config.toml
num_hidden_layers = 10
hidden_size = 128
num_attention_heads = 4
num_key_value_heads = 2
head_dim = 32
intermediate_size = 320
vocab_size = 1024
hidden_act = "swiglu"
norm = "layernorm"
norm_place = "pre"
norm_eps = 1e-05
positions = "rope"
rope_theta = 10000.0
rope_fraction = 1.0
qk_norm = false
attn_scale = 0.177
bias = "none"
tie_word_embeddings = false
parallel_block = false
init = "uniform"
init_std_qkv = 0.107
init_std_o = 0.0
init_std_up = 0.107
init_std_down = 0.0
optimizer = "muon"
learning_rate = 0.0075
lr_mult_qkv = 0.5
lr_mult_o = 0.991
lr_mult_down = 2.0
beta1 = 0.95
lr_head = 0.00774
max_grad_norm = 1.0
warmup_steps = 200
schedule = "wsd"
decay_fraction = 0.689
decay_shape = "pow"
final_lr_fraction = 0.0
batch_tokens = 32768
max_seq_len = 256
doc_mask = false
train_tokens = 136500000
max_steps = 4166
dataset = "wikipedia_en"
Each number is 500 + 25 x the weight over its row's rms, rounded and kept within 0 to 999. Layers, rows and columns count from 0. Numbers have three digits each. The size before them is the row's rms in percent of the matrix's.

# layer 2 attention query, 128x128, rms 0.085, rows 51-127, columns 64-127
109:498526449511486458493478496490493487478520535496484482478495494457530456510475506470490483454457553511529477484527465512466497449498459554434501514476487466477481493487492513489501530519554477
102:516462493488496542498537502524529489516516513524479500537546461497470496474504507481481479539527433535536522494483546512505485497500499486524550489487491498546485479473482505491520496545509505
108:458496519465496479526476492495475517523488444505537488464454510510471463495522506511536510486479510537539512530499497573483524501521457514455505530528539492468529493560512470521538526510518496
100:504530515501517526476496485510453511505499482483494529516497495519484485477543509519469479521512513511490486472470502511570482509549494507445464496502507504525493519484497477511507501532489482
075:503523492545498537470525500477493481480479485527493496495465529513494525497539514501469474463508511526495498453496464500501514531542460480475492523458509489483536493488515511486544463481519512
099:489475493482495532518431506498492506481506505492477509490507526499512528480509475516515503458518555472505509522469523484481450532516520483494500494509553507516542497519502510513481507517497494
105:518543499503509529506506492536518488508523446544500484520509481505506511440512481502496524541507482517499495492539515514504526543465492467552576503494496523537535527502487525516455493520473510
103:449488489446511476487478504526457521516513482548422513453458503498468519507521516520499511496490527497454488520541503506496503467542483497476533513500530529473512503482513501504519499469523514
107:495493481454475487528492466436498493470486468544492514560481533465494492533515499498504544497464490513478514515528487499508535475473568486508474483492490507443486487506504478471529499493472504
109:504554485523476504507496498485489498510484511524491482503486541483552529500526523514456523540503469506482488480502483458458553483500473524454527543462516485502452494490537499483503471508513487
129:502512478476499528452496470485542505509514507463519531502493515511508505477506490485511469508526512512444494496511527480517512529508517486439504501475523534498523498481468507524516508539463530
118:519500487516498516451524538461516505468520476525535472469480519524484547512504493492515495490501515510510520544513469533544483554513493531508558532482491496495490506515500477495514533516471504
095:489490534465483510512545482486519460503504495502524519516491526511492461506444507487483485494536532491530510534508486474512520502493453487519522474483493553518483463497482493506532524531503555
070:519442487488505500541465462470485504473491529469513484457469501493460511476477498474469521532515508538501514485483487525500475497478547465471528533496509486497493495526499450497462517481462494
094:541484512515478555461516513496500521489492502516517530544486492530443553479485488503483502486488512501484552483469508511474549478474513497472513494542551537485487477488498503492500499519539479
107:506548520478512541500495545512540491499485480494502508525493495525508523473525502539485487479532485504496529502493534495521504465509465480457489499489495544520463512507520523496476490539501459
091:521514486507512457502534435526479470467510453478529472498454496527505526527506491484455536515470482502533497490496500486494466527510533488506465539503500477520506515513480540467505513515509523
103:510537499494502485461486480488526472511512458468517538508502531527530536517556507467493491510493486481477493469456529491505482517494453493512520477483518479509461498500509498489505488502512524
113:506493537480497466520500510509527412459475481522513457506497504514500523501492450455537475513442526480517493543477507514496546482492494521569489478465515484444513536522456500468474533545523514
110:455511495539460506520524503505484522502468473474513494498524492461524454522514508513521486490440474456481511466494510511495503521442520510532468501445487493539544503497497444497507493512529536
107:427515488487539469497512522498508495478499533453548524516501482448461484509448511524531510531458517508522495497485507534498490542500518485493482481501499485490482531467495450513496468510540524
108:502503554466527533536495518524472499474529519493485529510502525495513519494460500524512493484483477516460523450529497455446537491497514445484496490482505528517509475494495500528522487530509536
112:531496532454479540530540484512536528539540483489511503533495481508525475501498493528456523482528504477485474514490459494589480499463471488493495509496538483535499476443520497495485489538525511
124:518502443497513496498562457453475476489476523497454524495475517489535424472511509516501549538524504494496448499506504510527522491477514474501526502517492430491494488527505530533550532524470522
116:501466472514486502478540522462486499478480508490462509471474506561488503511506483487528481522501500445487494513542502514505514499544489511485487497517485538490513516441483474550503505494540518
110:535471497483517507464511486495484461459551502493497542509494487501480504490495494499540539488558554496514554501508503537497515512489452492468492463517496501494526532494507500470546485488444498
108:521501494488529511459470529486515542517505479479513459498475502467471511470490461521524495517477510483484488516550499530501458536455477532484531494504547495526512501534491518483519532517469517
115:509527505509465503537537441505456502493480518506528472536543461469482497489519522481507456505513519516501484450497541526550504485494495480442489538516446509468489446497528504458496510556490483
117:546486516514478498504509491460483522508518490487489533464512540496507521458480490520470498445520511492520476489518500436499506445518500517451507509489520540512479534500466518482513510511483475
135:451500501516464475518466492508467488494475541546483530484528477473488441512489509490513529508482507508491477463469503494514488491479533500503508544477465466478480523524528469477533532472486542
094:463489509506476493494504502518466514522494525490463492512505528457478494541488507500495495523492488528503510532484531543509449480513515513506475505511463495497512554469540481478523499472584492
097:510497492486482478504465547506458493523514493488461461466513525538472514561468473478499521502510496472510472521490472506526486461507475505519503512504506536516477505470493495505468495524531521
106:480500524532503443495497490508486527493485533521507481488453493474496504511517549499504499538491476502498438503525475517497489498482489527511510490501513460454509503491517524447519512468531538
098:529462516524493489533495477470503526492485541482511499453505499484490565515493553492518465505518526522476460557499504501450491509496488493473514502517537500475503495486502454514527553490510498
109:480531536543517525490468445515529508493538444489475515487495516488528527442525499494561506509527483497506483504500513530498466512499475449503490527483508543533464460505469487514462507514508501
117:491531479502513491521491485489533469482488502531484516500506530537487463544478496521541511462479520519475534473434491471518502505503481512515489500514519509498495502472517546563529529475532464
107:511512488476512520501436529509475504498495509455492464510514498512512519506517542494462462508494483486457535495505522535533530516530498487464543488487493510522489498529494524488502518551452570
108:484512465482496428500491521511492522516462507450459505475502521461506483514457547527506508518450547527462472518479469554504550532493503522478492493519486503458483547508481522505541486534499506
116:462490490503497498515492473490465453462492531511525510516529454494484486544479484465558471492492506499514514504481496510514535513487475518506504483509482456497517518546465452468492504457501539
107:508503532458463505523503470513511515470501509466493507525475481500543491500481475508511482477529502530501526518476542500518523514482471499470474501467482530500492495470499497534450479495497532
127:478411497487520477495485469513492510461491476536523496506504516462462484452485482509527502450510483486490512492463506477523471480483533511496470540465478498495516489467519465528539523523505521
110:490521514509482494500516510492528507469539549504459493489482503507508543515497442504441515525512497476501506492508532504488480496529540507504539506523458500525536537509503470510524526536546547
111:531451513514502457463509493523489519501552532455464528522477497499473467467517530483466465499511496451520527502538474485515491496471528507501479507484556520516479441514517545551530494541531430
114:508472523521481481518502483498518513497505483516488520456507519453467475520511510532499482502502507466506494454535513499471500480452451517516491495529522487528496516501503491450485488469520515
119:495546507458485507498553506498474514505523479541478516492513485512498502524493532485498497503509502536509518506535486477478518458521473504484494470484476495533501452493504485484474518476481525
062:478542501523531485536501483480476455477508490486531522503474463515473486517467543512529495511471521525546500490468512500516473479491479514479490502511471472519497553470510471486453499513510512
052:491502506479508542518485494513523496511495492523492536510506512527498539483513486534457522482497527459491452541537508488480540495477524547527522516452487529518452531538522503495486447514448494
069:505488515488494541509464483492532474523497498513463488503528509506526504521543485497430472467503506481507470461537516492482556500505496509506527466453504513490465521544531529507528467487457477
063:458473499504510466491537498510498547517488478444522516497493477509499488518488566495472487528547592479538527509516495483514517512553513491538490507536485496495515501495468480509516501535528506
065:524473512444511515493502525466509517525460483480476510547506496490514487459536500466455564461514494467504519522508496480485496502500511459527491483486525485505461469516512504489488465479473481
082:484493447555534473512481531498496496505522498474455466462525473548479499510467493514541523481479478459472495495482517499495495499492517493522525493506492507488477509512456533517467514500517477
081:482506524533503492535517482495480450489485489489502523515533494486474499516424504506534520515475500483461458508507465474497505512462463504479474531528518495491509500505503493544497479478531483
075:513511478507509462501478512523488516502542490469518477496465465516483511494497503503537497508478458509485498500459494524500526508538503478444489465506498483522505481480420531488507503481544501
090:471514478491504520472508525527470502489521507497486522508512470487546502475567488481496488501557455492475535502502429509498508487489552496526490503473523488513507446480484487527480494495462500
091:478486469489507519548450551458510469468500511467504496491511505526474479501485500544495519506523462454521473560506515477456507497508512505481549506511516460528501492520489517502495527476543484
092:489541483527484471506529533502458516486484534496518510488480522525488505471518497531525476519499498511479494580518524518483550476527505511509437522457513527504495519521511480508510503482490485
099:520491496520441491494502496473506508439521530491498464477481473514511483539435519499483507487499520534513518480454483500507486503492501442512526486507532476547480516464470506523521504513476490
098:501463530507460503497498532479469427517512500452535475525546517505488515490459502507481503456530510525491533499508493485516475474550450502508495500469533530493556480530522501470481524483435533
099:478459493535527484516501459518486526501517508534529503487516512532490472523503499498496475507479543498514500514488507499503502523492478499529520523513512504506449534502474493527458474514504444
098:508496489502462520535546487478485515494495516522543482513551457501512473510501492484493478492505501502550489488532485530528468511498480479549491529474487491518508475536469525515460515517437513
099:501499468482501505485506574461497466507519481470543498497488516544526466480475498526514523496528522506506534500481426496529492508476494475498479560519540482464504440540502466482470509507485542
097:503518506514483473519506494554467509468508510493514497493485498498488510485473523515534493516467489551508534478468506525486464518501477464450491491484498486521534532517487502529484516512533522
069:485526463533488458509498502532457496467487512501526521486457479505479516500454524532536512546464519548504509485488480505518465492500479499487478496507477495517548532486490490506475524510522550
045:493502505479514527519494470553480495479476487475508559445446511514521492460480512531486505518500563559490495483470496496521505487479486477510517512455459481484518504517527427489485504522513508
077:514532483518475456475511478483472484444498495477490508505472463488479515494455545514535474503498501510501515482502536521492469506500508481481488469523471475513517511456426499485484523497537531
057:553548493487476500475498479528495526467496541463514538495458475488488504515500520469498522512493511535480488541485501520503471508505525502443477465529512472507496512482492505496497497483516525
082:483466532452536523491464481517493492508493491448524539523495473502461471503467480456499479496535473449506498530496518507456465511535536498532500498465538477487499492503510507530494503495538507
075:510462505500485511513496447515510533486490492543509474479475515476482449496436507475505502480474491492475499472496489485485451532467506496477479499520493484470475494500508557463491552502570515
095:519493506491512534506486555459500444522464483470496480535522504503516499484572480465474465489500503478524496502521484490499531471542519498504556498470522521495518465495521482512525476506488475
093:492502499510500488531519494479498484552457452521503489499491498467505485530514492471537458523450489522480498502520484529502516483490472534463472511531505499472527457499473532500446520507492431
091:539489497469497491528523491484480468499515471497541546525488476515479451488479545466521473486490532516482476527489486518518507491513481478489522502536530458520484506505485495520529522513563511
119:502476500548477531501491492525493483467483503534453528510446511502512518502535520468494462480464512496477498517496489483496497496536479531495481449493492512516492474505519499533482485540507479
094:533487473518517511552513472501449512474502517546478481471535511481470459490510493463484519530487476472538488492519490498524471487507518478504526495537529563532481507470484515558514515490553468
098:525501516503470470493506467466503511507469501509501490480458506496505515498524532497498484523485534506495525467468480451496537443556494541521516497515499501466508438466479512508514521536558484
103:491507480525481497535427527514513515496522478443473468530490459465470500503513528474439522472475494528461504516483474514486484489469539537495522513502490485539456473527488501516462530490527501
109:510488531481483485511528514547498501497498506494536529496476485469452510476515500522524518535475507486476512446516533492473480463512511507478505502463455452512550477486481485477524505499537502
105:482523495510547484503503460505503522516500523480482505473485518506499535521503466465486460518473503482475536537481500509518513462468488531470481517517449491522495493476508513505502493516496493